{
  "num_hidden_layers": 14,
  "hidden_size": 64,
  "num_attention_heads": 2,
  "num_key_value_heads": 2,
  "head_dim": 32,
  "intermediate_size": 192,
  "vocab_size": 2048,
  "hidden_act": "geglu",
  "norm": "layernorm",
  "norm_place": "pre",
  "norm_eps": 1e-05,
  "positions": "rope",
  "rope_theta": 10000.0,
  "rope_fraction": 0.25,
  "qk_norm": false,
  "attn_scale": 0.177,
  "bias": "all",
  "tie_word_embeddings": false,
  "parallel_block": true,
  "extras": ["capped logits"],
  "init": "normal",
  "init_std_qkv": 0.0608,
  "init_std_o": 0.0115,
  "init_std_up": 0.0608,
  "init_std_down": 0.00663,
  "optimizer": "adam_variant",
  "learning_rate": 0.00221,
  "beta1": 0.95,
  "beta2": 0.98,
  "weight_decay": 0.11,
  "lr_head": 0.00522,
  "max_grad_norm": 2.0,
  "warmup_steps": 210,
  "schedule": "cos",
  "final_lr_fraction": 0.0,
  "batch_tokens": 8192,
  "max_seq_len": 768,
  "doc_mask": true,
  "train_tokens": 93400000,
  "max_steps": 11402,
  "dataset": "wikipedia_en"
}
Each number is 500 + 50 x the weight over its row's rms, rounded and kept within 0 to 999. Layers, rows and columns count from 0. Numbers have three digits each. The size before them is the row's rms in percent of the matrix's.

# layer 4 attention key, 64x64, rms 0.106, rows 43-63, columns 0-63
074:471462439535506480511504437488537539563439445476498413474573475492470558440549504516549466498527404433586463566489533483463545489551397452500620574470430464545507577556583444538558486452460524
082:562533501419554515462502385546545571498530493576468427451516492512454466415520502572511473474401527474513517514493522466369525489585495487502513534483514457445507591541535570408396525523506575
086:436570544507491487500539504512578545468425430431570476470460573538554494589490402460567509472493463454477472446460536351461520471456606440525550495532600554467518507477449509501488517451531549
086:492507544456409580506503516529457558398395589511546540523402507409529523501543494574515554531483505553542492425447520491546483534426507583502468515486540496578479463535532530508457387457590459
081:510548498455429551434447493455544544474500552481509502481437442530517566485472578571490473539508436498514403579475544509375498444548574497444503549555504456527474446527593523593577456390490524
078:545512485402525459539441454511536493460547352540494421507539556435487451530455534545511401503485496547478543505472564467530467563375477526467517419526438501495458541480517619499580475458510549
074:451437466489462474474507551458528444617424467447469553455533556472399476499473469433550595485533467471540586499461461625501502551532413491531458551445539517561514554498460501409449567544481507
081:509531479519457524523451527516367604543491457473471515463500546496466513521525486604467529566514556504586504461497393443510380489544472486516483564417548505524483567486449476577481490626540438
084:493548555528471498505551482522528463453529539560454474429444455512575516504463453564606583436513404475524533512544562523391503541574508528496491513428484534432558489400506427514403433520550571
083:467534552395445459485561467525530442490480515481525525535460431523438566447514500482524374603574518485425429377508506502519417432545587552497562472457533497540437505552515504488511485576458526
085:563501546555461464581484551451498482509380401478499494466480516484520548485491446536537528548492483507511474487526514441516478561477382448499513678513467506512468547457497481505389454617477553
097:601502510620511514393476393503448530482533624538484484416520455537442454491456600520435516560512503539424483550555470494422526541545486522529476514520520518374464492486485527550461499493464511
098:499502476484464534582470501472497404500591479486416562484602450537509496542508472472576405500379527465476531523433467493494460497593438505539448619472501541493504484533478423515530564546608511
089:476545531553465487545457409506441505475498517444527592450436563529500472487451513478501562497513479525437508468484489545470555509369473498397467541542597619501559508464598515584417475546517446
089:469527464504525511549470595394449436548486529573508611525412445512529627510509531365472449488468486491584481442538435506441482497472414481528526544541526535532515554477519509506476432551478447
089:537488490422546448488527474513475533478609479552478485464586450461393471559483572548536421524485490445593498513514592472418496597526538482530548516499462548431501459487436472415525470448559402
087:483486521558498380466489484445418547510460610522511541518419562486526588482450545443521456481488490432497454445601521478409471510496509533545535542468589608526520525538493513376488501473568504
096:418462442459497541518484542513509510496553446556409545469507515525492444500343478463458452539462487549467702500511523572502466533531488464523593527448508508499553499510533565499539488431474464
082:511530615495492490425464552473416531492470512503507513444583409473425581527602446581445543548462492497502458505528481464412536470583510509502515396538488480399523520471485516554563590502458544
077:382552554494468489469620548527514476620459562530473394540545474527508480427477487493503537412552517541446495473537459480443521514389506568377491483436478478513499535520515444446537441495506509
082:477444487502437412452548480509561468457537501499535568514512530549582545535450461461568388440517544483487605550412503434552504521486422559452550528512476533401491448548554509569558444503588496
# layer 4 attention query, 64x64, rms 0.111, rows 44-63, columns 0-63
079:549522497544570584548497557579491457509479482393429539602542525546530490524466421448484510436564442463582518537468477513568352537482461457526534484466424565567473522514493498568529493478512437
087:532396413458525504463488507462438447576544537528495500584525550462454372398510543505441525595588526455547500551476462538546508460639503551423519476481490565524513550489510485542479478485500472
087:521483524570527487373498481471420535626623376546469484563531482590519458511534497515521493441521437505408477538482524576445546443502475505465519485553526491427527513501515485430464452576484490
084:476492542521555508549493465528496485534684504577492490423575604489422431525551540493503487487442417518468483508554488533476435516476484510565425493444467533524501574478504444474433574541601493
073:506564473510484516527558566488453450498499454512556503490480559468570460468530457531509589513490429483641463483495474547475432468541546547402582514471563505520507397542565506465441526573638470
077:526593511554519497548528485524489565483458601404511560501440495447485564490501460480518402495538594498400420497570488463495509567446494450513552444479422457485511441474486415515585490472449604
081:507476587534499485369425439524494475434527540567517546546460542474576527501530509484549520400558501535463490551473504464463529471517513490538480603600466559520513393522487541405569494461405451
087:520453424518490502526553465475493477637451438514454494584567526549490500521545494461472461539524496438504564402446397482526449490492498412477481554461554542494521618500541479524646521535542481
085:444465517573479510478413498573501579460570501435453426608536472478500488522551496576482550435427535475477477551579575549509515420429516456477498502457417492477543487475462462545514493434638468
081:516522443472531489461537534548425547562478573498563473492458414492489422529479536467592544461548482470469468497414463527428469440465600491550485475562510484460550418512520512453608592400463427
092:498522531502496493625488499500560477436630424578508462528519523494474530484509506493519398486503416484607510504497554511444496523390468396553441523517463505588435527513499473452551482420430466
094:511467512538533452504524523494536545459399593489544500536453577412559515512523494409482547479553482572403587404507481488599478508410530452525480426421459478524515497518514607567522483467453532
085:496514485495564485426482453469481540559514421557542466450493476490500528544544519484492435560517443529566416596533544580492534490566549485519493541420458455484501506484449471359629424484399485
081:539524582522545414441521473636508521468470470529444423397443450498488486560460538507573491568508527538407472455475560487492603543594575498497451521488453502475520480432552433514508562537454482
078:560532455553484505561499479544527458448431498529506555587502513548567521444518429483384533411470428494455642480535464513496451437556523502494448511444507473517506583551604442486482541507572564
087:571551461510607524483481488567520448495538405602468510643447427545456462523480510497391497537504539594486481487492499512544563443475526479477482514516372475507551521492508410557464501478452529
086:525520497454561481552494568553493488436461537452588476443462519427589617474563526538543484388484480525571470475545480384549482497543533447542526502492473443480465517414506436500510453625493537
082:500460511532466504474543456490531500456487433683548504464532528476499371479504561471572435508473519402561550498476541489472444517549453497524449554507572559442485466509564532511408520552443425
072:527381422518467479463516530459484489497489462477460558492539490612498503565499467549448471548529549494442371450450533536493498440569524481571465650546518526483492464497396492561483577496506558
080:509465393483537519495521602465532595491502509533530479593521515391473506546473441541393547547538492618434508450502561500480475507427603519423434462497516489510481549431527524417449516515497500
# layer 4 attention value, 64x64, rms 0.116, rows 32-63, columns 0-63
114:472467424469520551516555513451476504492433571407513523452568540582476519447575556528474519479521498580519534437456430481433519514537479593424465481563446508474421531544526511550519382571604489
101:435545518535381485509436526494431560486508494511625447471434538444505533412515434598463525436558583472494505499552453483467491480517429488425583464492457564508525470433511526584507507487592534
104:527484502521447502482506533494542470584571507513437420557525486479556469481449453447598542474459471434545463581533509508539491507421566460586483521488500500455515470517537442421459681401469523
091:484580498501375459469482468592497529626477458551504523494538475537425510521480556532514529443567622387474530532526440483480515503469478483557475540481502494438584503402427461547557458510516545
102:537504553426553508469462526437448457487553489651473545512518522552503560521526496391516509526467475496522370520517423443533533543422519467366540597548518500444555490451521488489534520473545491
096:539577457564361511559542473504470472471553525398482436571490476549537472495449464548586495535468469512489540471460490534515507503584582492454431452446529450531408491493497422509444496569621495
104:546463477531516543567545520491501466410449545439463504542524553642485495511479504516550459610467459503576461505481526528518481521521493517445339566476491408523405445541510419476528549525510447
108:512559560519410431510496502576466469563526494564546452563436439428478470521459494508521512481537564433495426537541457484576525502487595395582547514451535486488564494414484458480439592429425488
100:523478425511439520523570435488531437491562507479384499530578547601456502546559553494550497534457482545552537477485478495409486561487558559445405596509491507458489557536530434493500519472631449
093:489422453521469506508546475402531446512534559420538485410533456532531513468565535476478506459529524428495512533512583528418517497590470568525506590519457522414460428494500450639589505424536504
105:495480416546412518552555476426466468554541579463482433556536461576491521467496537509556551516481445469581481493510403446479535552491623508479490499547440536403447568482502454424482578554551548
092:515577568531564506497474529606529473446534509496438460501458454455500491467483411528504492534514390518542540451485524555543432511490635482528498413482453470603487554553577506421391460489486470
102:512449458489524448536510490473469602495420584457507502480541339616518521398506494510413526545576492594503503456519483460552499513457467528447493464498463504444413498518477463513495485553559598
099:504447484471500441484482480393541528548530461493475493456529551558478472451535499433542507421511625427470521621560548507446496498483442494548500586504444539399563475443431465503582544440523572
090:510483472499470481510514451473493562477434510427531569499529502585448484545580603428533440554569574602426490514484476451574557516563451497464444478505552446407415468496481548467521442588544457
119:536457437518532467568581483412508460515511557443484419518595540561465491471476488484502513552522458466561552478468547555432498556490540548414434670513497498454418557536472446514450504428513523
103:512428393456438508540580508434578475537622538401473501570540534496487453458565482481540511452544528455586547497516514568451478530547449517505498499487389535543394570490519507458510488418494512
103:509471392491438494522548487438500578529538509483385499534545501577462513509587515500559476578455487550551600469471476502419496514446500543432406547572390532467495555532464468535577488505543562
102:526512518557390441515472437509540554471531490539441428572428397570561492481477482517537488558441560457524505552546569479534484468512476423536446473468503479465549425442449371569514573485472563
100:440448554472583554539436514540519499456482546512536532412473489457517480533544510532430459494461484572455563416487500501456489509530478517469585403467467558594487590510506616466475363519490432
100:501507518460588441547436536537475577507461498540435488560502483484520520491512440547449522604473476608516506404517459520526461479381530422482530526471484459642557582457511548499466421528447512
102:466485476528550532511505540466448496430495540491508450509512465454575472528457468531487453600480363597534443446473462490509503521373655472497522484546540520499447526563632501481513539479501476
097:483509520532507513473504536432477475543508529409674435373440513446547522506515466419519512427509545396481425525503477538489516478571480485572555517537544559472501447496535551511507600532440507
110:551509479505479483439404456453484631559545542519493537464531452505500484529477473474607425454393447550376544521499536475538511464522483554527553428570521533411550522543492485501492483585583512
086:467494455544558540539467586457443493421409506431459528456537543490486504483565524558498503482384369436538464540433474498461508537479508563449517547539472436650522531538561503516516505569464499
090:478493491544508597550553541500432495375470594550574541427473434457554562477496497477465483506520475549507425415503486430616583480475518424476581433528507567534492472424535471454517508511468502
103:501524578489430448453449473571499506605460444594488528531513410452484524532497517439481526445536604472466423553596457484531512500452501451600551550452540510443583447440488512506531544430442476
099:489434513550574496500532520453512409502486498454518512465529563468468439494478512444531467400504512399529491614511510502545501524507462469548492637460533508516544486490474517421500663428406472
097:490387448501590494501535471429495601488446491529497508433601547553476479504515525483487538532491406589497527541530504460542503487440503539411572497541484462460502582570536580501403458475603540
097:488606557484443461479468513454439493520472512472602512470463476471545612434485505399388558505548552415505518459448504557495544511506422484542518500524554524509524468395537535519600459546434549
097:493499529542456526495482528617480494325443445595448513520424473419506489552468481571537444538447467483423474541491607466482503484548487509490509469498564520475598438530460448532506557480512437
097:463496454489515502506464480391527519499473542507485480469444419580512510528573557474438468519449581518400600542501534482436467520589487513539528530519479535421515506399463538533658428535499545
# layer 4 attention output (transposed), 64x64, rms 0.118, rows 32-63, columns 0-63
109:505529426503525548634536441504514440533499473478505617441567493513505466457459479446507526522598485416556512489547408408480515588510457543461457459498466557506410578519495492584559446465484495
103:465621592515545470515510538476516448542524538456498541615499513481495472473459465459536483443531424602470498591548414531469436424425537473537520511491427496446548485505427465537554425463531590
098:529426546481459507391460494490487544508525523561494422513485545488505531487503584627533478518456440577504515455457602557401479452531505407485461597506518464563523444546559527441425507571477468
097:452636564536567460420421565491445527487542540410479510553524468538489505558510490578533497448480436517472496590515476591451465504469435472534570554549496462404511494494405451425526485553501477
104:553493443398559574443511478516474585471547498543593516387500565586501503491567486565451491456482484498486439541578545530472499486397425402514526545430523583427562467488503479454513471507503498
098:486571503564563541573511478512537471448407434527486499448483527420544535524535566507540522540476448510567446395435500483442544564568558536507444487483432424567481510422488539624526464515427550
106:559466394496544512570560406527470439499446430573506468430429482466509428531535521478509568581453518417607459392452540492494520550550529560492470540467522502550417514472515550567492545525498541
102:496548579533529468384475552467480586469533579463521447537468480441530533526533506582496458431467479609454491542466550622422449428483485428548549546498524438464545457467469521416472515527480551
103:517511439531540566556504444539438423500494407557447490422483537508506510535567498580464496606486535433542461412522525468375559598565419531460453523488523574536471536487502504545488477513489414
092:478477414488459558504532520487453423500540422492409470610568524578518351387523488496492504531538443488496456501472471545494497582582506519462495539548480475524452569610528447539479502519554502
099:513543466464549571502552386504515526502510427547526558446556536484492570471530548615502526510533406515545493503514487508315499545572484460456474508481472526514431536483533558512499447484380496
107:476466495526480495519455527508507575499439586540509462428431505430500604470434514500492554578475571512523519362468517446492543434556536534532461438428514478634578474482530562541495489452424518
103:491583395429510416581532428530599525563551439539506505506553509490499488471470519501492559541546433435540539459549436532507499584448548551441490410455442502489382549461510523550503483487435549
112:443500502529490494445468539526456435531595451486445458600581489615470462494516509544516489501465411503469473560505545590471444487447501449423520602569501497426521495536512435383521551529569467
097:494557450554520522597521403468558512492515408488498560433507435512552452526524540436513472501531544433499461488492459519581462641431461536439527499548513520414382541435477553507560555490532509
117:489523462522487488577525463557421416467482431546518377479565566469532447418514505568459569554505477387566529405460544508423540524586519553452478513501503543532428573505566509551498495490496477
098:455453532601410535547494593527539390559489424512521464571530533466553451427510542501517544560536474455529512430421417498415464494535488495443462538471533501531459576600566471478523532453486445
097:502466466529495458563572447572492421541520380551481494456557539562444533549528495592473587585493461412542486492522437421434555603523471530398510479484493542466451531494471474563506470477454465
111:499512501495530430420515506536515507509549414580420430603455468515456521593559538555492517519419453524453441510469557601483494530510582469477526512479489396511540435441459448500457547572476599
099:501436519519482536581538509492542503531477524462518566528498424468500556480474442353467489530539613445438515522531434417535517495442475589557478371469499569544494523476558487533552494387494496
101:555470529522480383478509511560530534540527538481577442459480481410509561585532481515440587511494528419508539505526490475496516444403559564517559399396501526474566512393443483497505433441487545
112:606417475411476511527578385525512548517486487570578525435463553443530567439460483530444495543530505541528477430482543412488547520544504547495468424471507559579483485478503577559446404488446521
090:482461547487462585424506486419484506505510542399472511551575526489575445397465491490547469416552454581501495561461515483507385451503535406507566572550460459470483478578572545494524502554558533
110:478508519491483520515468455480543555475531475491408579435595562661456625502511530550574439477417476537456500533533507416557554553415490500444471450517497459499448486508523480570518472481450468
098:570434390455513540528557426459473501466420478504540565434530467477413459496492427528532538552501465500577524516554520325525551452553503550538472469487515530570542548554505490569541485432465494
097:590480470386547548469617456469554552447520465509573592497461464453476564453444544409441476496554468568503483497579456540519491540475499496553516446386502497480495485494516533503496523467436618
101:491528548486489473367423550478475579516563569466477463550494472496537487550548512573477445441476497553417506576505507625497443479416473443543556564525522475439546466506435501390464502552543466
094:523455515514483565409483515451437482460516554490502416564508472475474436477501490518509429508458462529522533518470585544474456386511488455497523614544569507496512509583598566399477616512572439
103:528503468478490469554504401538567483487550439595491506411526515557469488451452529497489487524514540447502534479575526432531560483471489527453451397504503639530425626493572498543497453426486417
101:432536522441475525399471523438492524492479490413552520587588561481515450448469512497488568436581467491523504553490464522588445513451534474546597530516437417399580481501427474453575493529543546
095:541469467460561453515534502509439500427434517581431512523403450525385515556518473450470430508420566611451476519544571515575565509536514516551468491506545476526547402477435505522429555495491572
098:470476467470502517489519483521543508543526371474437551604601451571451532486592452458414533507560471438450430577487460534532461557479507575436576488567459514441508495443474424452528526495556484
# layer 4 MLP gate, 192x64, rms 0.11, rows 0-36, columns 0-63
104:507352502453510544480477446479424508518468535462596527524525446505483456485527536539574518530540488515539490479453511517398382571475472457466627500485488408467465486528580495434529489546463594
103:517469493510434630549454439472427506515512407484575541479608552620492527522487524549486442512574481507429497537444434458426475577524474459451563499531415557496467509545558489499573451495488511
085:543458460445509589497533373457499575445504485549459580554486481538489548473547602533491502397487381609505483507521445461441499536461519420537500550507521521525474588510539518458543482542503582
092:492567463408474510454498463478491498482562491538467460552530572494546539518434593627504454436428474519416494502528570430485464485442531433442503499476551446451574415539481550569547496551604522
087:558432506479593524470499478470518481479464532436487547486502478666499468580534487465568457485552525504462539453412437467486478491478501508509442553461570480413455416516610483431566552503409513
094:512564509464533565476518462432424572512521479556479519422585480530509493307470478495517474444505450486473532490456533534508542546570515450432455438514572541454505512524525549427488416604540496
088:445490494584556541520500536480500469500514530455454459662480480454518497408559477510463417503469543508542468490486510511607510398544516516473452448552564556513488421458592602422465518463504550
094:587490569448549566542413480464479571458511524569479483511427526452493479531502479573476413510452479594385430529553443476520452502536557485519581548510458415586501478528495502539534463573427555
100:493464504503488508454451572424558482508518488526530475593459489410440470483543476526486454556458519460491498508488577580506367541501465414543501535461517412430510432518542574431549613501598529
097:503445465468465563514410560493524388476539460476497467576500510379468436467482487510538520564437540507514513435469520526545458471472552524521603504526473401505529417484579463462441507577584595
123:496373515504481510485541502460569503500531478482525452624522435448485567482471418489517479467543543475527521449445612499528414497455486462459549455480632470493477519494587583432522565536539570
098:528460468535549578423489424587418424458580499475571422520616481550450458491543566585489568577538521477500500445425502474477432564464536492447531477447456519456495490541547566481494507455454539
085:462474484505450549525507503445499596455593508509506579461517516545518478425499518553526424499484469523384440499494560490501434421501489473525604436495477574561484403562511473620478462587560465
084:551506402495589493542602485551423552546523533545599505476416498559520531365443541500488523454458529429567557486499447528444486480554475493547573495513487559498420486449486535491538505519398541
111:514375546472443586465493493546493491507509488516565491576509464405372524460540490516507519493487525463543430444430571510495435539448550488492572476451551423536565490541559532427492509512515632
073:565463597478557445512482522506452429503535482478443530511565461481449444427426499600497569530557497543468473496455523608604411529460457423486565495486498435521456450526494519439474534620501477
101:461379512539495515525518533572542361483471472526587384523553476471554547452567551451530559550486551508467459456490497465540495449447479490464545452372569464486535478581497468509435526460468504
099:556443469484516512404505385456446502455527566456539380532552467463501511430485512601466473462500520524553509451494533474523490542429565458441570502412554460497475501578556596557540565476439517
102:524397513392537479492550461487499548511512461569593518556528524454471537551464606612534543460484459467463439491378565501482501529488463373435565487446551470504517536575509506529469468500472515
104:541496450399555529390475510519434445457510523615458501461483524535488509444434615531588506534454544448498505530500507488496469473544509478564441502598430581613477539524513527500481461411464535
090:480483509500509459457581547566446436516489585523436393464511449408466478583486477465486533535493525526575566444479580534462448497456566441449491456420607517513505459553569491583526481432454555
083:536532434563470479499493490479385407440497479530456472458507523403494524455415530497522493470421469572542457484513543432489509495517573441482507530498492531623515524520481559633511562452614548
091:485419498467488530510588507438566473612495508430538570513513414451458490481503433487517454469511497561556473429463535498520332507512518513495531475489607435454462521551611564516486538523505546
098:486486499470502477519541555470522466512488409387487469550536514458603532476536401481441587460444473522530498479584486570548497556424563498518507523437581519490485426519665450434508505519488484
105:538482573429520580552575495471518570492420522518553532459472474454499467524544644579503461454516439541530414520414471469443444548486521475527539498502541376556422466590543514513511474514464503
103:528511482549517554476457518503497436494454556518439410496524525516488545475484387471486393513405435493498486486518529383549519424476572525490485464440608545518581523622485576577486522462484492
099:458410490503514485524600496500486464510511516470467498488564493451617633543477528482408504416419479552425540468534530529572497522439575449533489539471485462459531450532575484368494464530488449
064:577466484451473484540569453509514565425518473549509517515449590474481489522619550518497424397489491646519496545457509378477518489479501534533577491489458415497442462555541570496493477547463549
087:418506535533468448571435445498603493410470484568482517502517497546478428552440516421478583568494522488505495511572488590360564445453452488547453454580498452537536494428488452489569521489517501
115:482487565407448510469495545475520462503521513461493462592490417394491500548474518516546497487512510495491503425469576449605340495511566496438558473455605436526488498516527527421502551520587527
107:552514420566557519500514533427448460488567561509412414490583484464526476411502440480495493465488509569558507457455540456518461463589539500482467469514577492386512421572568591492568526460454541
082:445519437472516529456485420492478492436623450490445512495470547552485456529518603542450503392499460493484412579491446494499465503656495562591525496505487477503404484552472483461437486539528545
132:559473501483422520482456489440506525449477521463558474576473464443481475450587526548486507538463521496478424449399574449528446487508503481480506469439591449641492452567564519459508494561503644
097:519502560479493420558524547418529450535485483455531467548500384397474450508584473441412540521564551511558459493493501586469479516526547428532517545424600508467520463526478496369576525493510513
159:489384540429500548484471496445480509498491524489485477533545440488488498552496607486501520503482528476525502491434479487488390552484488475473569498452577377537480465605603497385567553543522600
099:518352548549530509464509489452526511520514485522636519554537519439398480471477437530489460530476562522534409398484512498573522502531550565440531516515516393492492521503469492432564592484479567
103:501525424551537523506515516470462443486546536388449461597539455483507516371492477496490467446473558552570522432507570511525447448538508553482458483510576527417451418478457588562522581479541586
# layer 4 MLP up, 192x64, rms 0.109, rows 0-35, columns 0-63
090:473575441403515532528476555469465600526474462492528552465603449476501575442563487557511529583497467518589548457487438506473509555619499466490546571525498472441412489523461506429497469526490392
109:562477589498515527523453524427461564471454461429540570395541415567557539502551471472439526541596469488480564525433520475378527476546489567487516426552469489509480501485599444502562441502480548
108:522533487474478443503520411449478473481443500389443538574483423436452539587548450544552478535468466514462416521561428486595557425523545531569487593436533573533540556448499540532536496468549471
086:534382595414457469493551481442494540509434498503571633543498515512437441568517517552481543502548528571482412566473518537547540532408438452478538578506460427491481498511513431474494480460429488
086:524472543565600473519480569473590509497470482419512508468491441582536475606465487448555411537516578512505522426466435528503540430521551514560389576496569510472469437495559489495574546460432488
077:499395501529533457440544501542529417570492565498620488540484467444403470609472474469492442630535599474527457467510503475515467477496568466540526475435520473543518496541537466488494599473429536
086:453547465419550566456473532609476511423586436470534531493601533493513483479504601496533506461529448414481493530515520492485446532500505427546523502504458494365547508572470475512580429402547465
106:427485506612503471480523607502537392500437545394512494418504477389477534427497416469487553520469520482604542429469546552493511510536531542473475407515552503491539446510531542499468579495554486
105:434457558477529480537562558424537503535501457535513601583427536435491483447554454480518388486548463454459563451473509540516379454479500555548542464505455380444500494477514555468541574557509540
102:551534448400472451448481494554467553550490449531550539469503549486475462551468518512599504556526499475471512680458501510421502557511441426492568591491475416525480534540455447435494464475490418
117:547527448359555476410512483539465518498440522519606541344456523582487432451551511492506480533498554436489527506469550517465549531545454539504485580552416497566508472500479416489449450515505488
096:459533467596536487482455548585487398427569455486527415540573529535592506594440490485465562600559525421500486478464476481514542484478493523488458498528434552476481556399427507587529461514486466
081:486414479412481509509542489557494502517545353556540527417516560471450517563530585510521492491498572523462453560499480504485543557434473390515451510522476425568424609533426512521494421513504472
086:556480501457526552451444451545505481533514551548425455416520453467401531580533525552547498561483437528430473417461530427492524586503497464438470467403556427576605500555518533561479439507465511
080:446359495521528563560469573532542499534525499469453445478503477429557460473435493521518383468589471479510480534510470488521506437474408524524489535548434415656585512495515467465529511520533541
071:525527504479556495480458470450481496516542531537450554478450521565502544461562563561534425480499505508490479552462494589420540520421426408533457597469436523414474463497447443565569354535522554
096:608554445424577558436471425503411655523516472473472506459474524473466551488443433554535496483501502489578495446458501498515508508466538467539489487618412524478432562421479516537536435491503518
091:425510563561478412521586484465532530432494486444566449504510501453577515484435486518481539477543536469629509468590510512470530415446506563513427563501470524510481545474405476634460519436452493
090:523518477576458550456386480549474390496476534548462398405529427529493470490553494431419509583438501474530506435533468488507471590585515559496430505478512449507482540584571483454468562486530538
082:487518451442630533466515552487466435485558505576460514424411536501541513433483574538511498478452608434511484545522501482495498509571494534572443485556414593551486499424458540513416465427489564
085:484516512508481477497530522554583438494502524524539507513508501367450483515513454475426520495506523546623461480510512586461484464504507380485386549427538632590526421543513458499525506423493470
097:482508521529550516523485578480545402436429532439538469521437393457478575468623446479493492499445494485627513449508531490524472430543533467527471488488635500515553453478526479508524622465498496
090:523464449598554474470429452548476501460492556488474493530456523622450352461497516562456585479465566494430396511506505518612530540393496445515506533523503532488570433496488509456517531482486497
083:514442543504513458549501488459473492450485406404480486512519535511621591548564444510474554414501554543527479467562443549526557529427560493480451546485534468512565419546631433452507474459488437
110:493527439568544503420415469536423400529521495444480472573588516585464482453509403510457496554437544466498460446550507518536536495552511460436494507484492676447544552506468531545523532462514468
098:545500478547513478524504545542544437567499550486541453549502544509489568500539402458542413437464386446486578542494452450558507429457562481473501498522620518536597469560525471495423492465527388
091:468497544483472527398437449533511529457483442577579548598420564527456406493473512553570499548533557480495520511504451453470503518517431493530550495557398488534493599488384541543505536538585543
069:438482575434639543529505570454539512561523497512501442627519480479509484416532524448486529484511515425488600478494556477448446597482461516470580438434545508454459531494445492518454588448501465
085:460483589453451480475482477496496486368444469511505552541464554519444405502475534537500589471553512459499416557556625568420493485497428490508511557534614482507511434501507526479576506443496573
111:568438526492418504587456452478484575544534549587406514442428491511454437553514521539465533554451444489436516498575485509529605535414505494526491387515464555547487502583437490469514434471503566
111:475421560384450505527491439613548544546464468504587543494466528568436493589455522567500519545447511477544431507506470503520489589475511448441500502494451499548522593501506415473363484508503449
073:459490578533501482459472589460594397553463535465547464524540461431438490467452515552521475514554538490498456395451562482541425475449533496463494467407532507535499442462573514531520646435556507
110:483506528539461477575457553440537545432499483448492506549422486390509463472565488495447503527442484531387475502465560438498516444468469544457462461531592449639519491484523504515446485588549620
093:489522591623517447466515581433563445509474491458569569593538500490553496440511386459465555443494603448471511462444495573486519509562474451521513500472487501495538491509438479391576553467479465
204:394530512512482473473440511484511550592535469448542558495516474530528491602426580479488502448557576425512569537436395577463470507554385465589488553524491439486490493477567460445528516471486558
087:525533525374601511550523451549437509561492454550394470454526467593602473527482558457497496509535382499517626558449520525435479482480488434541506446500525508576482455532506506531504436489469486
# layer 4 MLP down (transposed), 192x64, rms 0.0976, rows 0-35, columns 0-63
091:478559489469560468568522515464538521575516457503370482548545405435509564511471460448465491535470473473535508449596445486599550499542549545470500587538500545438402557478461474472412541468499412
099:605508599473581491447420544588562545411500544528449483408506422534543454599468494434474492498478519565508531516503581494442470403518497470536453456523555551444454526457541440513436490483515512
119:537525510518491445466493468464431411490458494394496501543523480423500553637561497489543534491529498491533417524560415543508603390513505520540522548429474542521522551356558519492506528463486490
091:520485602431481466461520496453466536508413495528509482567541535554466443540523580581513491442473490603476433546481541527549507515379561468460484538500502470349522493586519496437570482510533431
087:419571511501444451556471519544493556473472449547495477506467512323540513439465486546451525497453488513498495535556549510500541513512500457521531465577420537561560619497344498546466453520525496
081:504488496470536509511553496423445528463501491549460564414512547537482496360411432495440487564456502489519504483491580524592531495540559443481437453488611533535498569570474488478492411618457517
090:497524484561457474574501578386548477498502530475494438579432521440508470444573471482438469544431494475484482472458424560570507457490550601493488487500520547558475474394579558442413590543505535
111:461545472557463476474533591553537498447460555414590511360502538460451451399488437532496563500454512485546514541472536536455436548531495488563501414518470537492507464497562559609417484512572506
107:450505478492573469491537372523425494514486469461539612507528568587525500484527506455539532443567460469489526452548447489463546402466546653530512472515513459518476581511522495507463472528370493
109:506581534428433508515402566537399509450543449529507557479494548422461483487465497529601498574514535497414518502395475554489560479474493521467568574552466483543602468467494434537574440547466504
121:504478526497471453496506552494550575543621451455578495468558468486463504462484464553575434520466562427510486501395554483541381495467403428454512575519586519528501495428536591438510480543489477
092:534438395492509585422563419553534412487533495556573459560601518577502571532468571507473504519530475429484476471375471470494464538468467405474495566508440440531526525500499531542534491450537537
090:454480523460495494510525468446464619427499557498568618473425465563479479472466423477559514607368482478461498480496471554447489544466597524490507483495513457552593502616537493480511517518485455
091:519506441497572464524595445518427571559487528561551521480412492600530522329494525496510507444452549433526573495519448515451522473524456478504573547525479563475428502403438531470513485510443514
081:496442511500521610570428514533468408535501516471513508451542439414589449541427532518507412489546436557474514520423535501427495467468472552498456532522393452631524505481505561491563537543510555
085:478551547522529446497520518450472458536527555519484592547432462492504513461529448568575473446546522510477480509510475614527545489406452501587442563486432472398544429502450409543589414536550545
102:520459465481569575576548477545498421481478489537550337450535531473577493450539555469578515524482541519492487472496478454595494435424477458474514467382518447502499442616516500517521520453483567
088:528446506484473486468550435540477546464537538508513346520597539510478589488487411539481494488471493556572497419525547528510470508479570398446509489433479473455479534567571597600537494480481429
090:436565502561406542494401477479476492484524532454438378460475521515561469522542476434468449573468572534525549524468419410469530557625494471581544491556483506547403507536510479545498481542505538
088:457478529580480469552536492503535540481517475416615523510472531410502525543519397493452458509514478563533515474494509471553513536486494506480576475375490431381549426452483510459471554645534475
091:488528459497466568494458566463609508490479457449610576566487557473531430421533499473470523486433481535504387574531442575492510484556466479533461513454452559514511451548376525420519541561513462
103:457529543450567495491437576472523506462479487484552467591443395502516591522598469503496490511390557446567492454528512512582482408480543421553470505444561532525570451440516466544456593512474475
096:516420457527494447469503488521561493545454570453491518505484427638468406458507478579468565480456511571512411469472526516614494524364511418483552454529505452486539496517582577522478517521469504
086:425555496530509563457449490559511534479527598572511556488440493513412466483469509533558459548485501446482508496447490451483479449597455512533552479535485546485517569468281548548480500537486448
101:463522511532532471505494526512565455391427537510486444504497526528450418523517536564519548569339513533573376471531541459489509511516510487467542514487486587515579560590522437516479469504454400
102:407515486470530399475554531519494510526574441457506562512487512512462468452626532477550589584535557444530493549484431593405466515475561474507510545576493437455459463471483443450472449551580459
087:538462455493496491631591504489481497591480552427464476449596424518544608523547530436415519475478439566501508476500575518518529520470512539482445494461545509499494428574609453447451434482459478
072:447477559436617508538486574431587523515480444549524453569506456455459507441510574456482546432498508418471563516509560425499494620476528509490579459430550509473479495513420480534470582431483440
086:532540442524538530524521520498518527634533510485500433496517468452547591487503484449486414532472517545470567452451393427564502523528592523495535446470358481473500558497500471512400506562466405
125:548504546459454404493596461545517572469549550555470520479502396546464514598504480488492485502449561505366513455539486376584503505454521509524543478533496539595519496541451424464514475410506475
110:496513470434471483557499626479541500556558602472421386506586573480503545541569421556439513479501454495560470451495478512529460487522576428439506497517544492422512548566518477475390480463455488
074:422501502537569521428519548511547476590499482446499585501474547524518557482485495460581489462552543488476490439454484481580507522584468459601497534528586460440419478471409489546438410488500371
104:500544494488518546492430423516499612507538519558486501492531505455466490451641449476505454494460585497434416558512567528426442408505478488547480498568554537485568530438500502455507522380570568
092:470474445549486581462474484594471465511536470531470558470486624580498528513376514565550510479453415501454510511469488415504525473464502571404519462590451493540478539431529494626441512499473484
156:614394547451514606579494444457513498505498483508454479439478517435487522437502440421510577568545453492526543571543593500517465468425456529485478522528535445493490426536570580533459462557477575
092:532457548520579446532471463471460492528516525509594516501593595464483483481516460508449451550501592464516420406445551517554478486518497507440502481563495435543489529457367470436573544461445614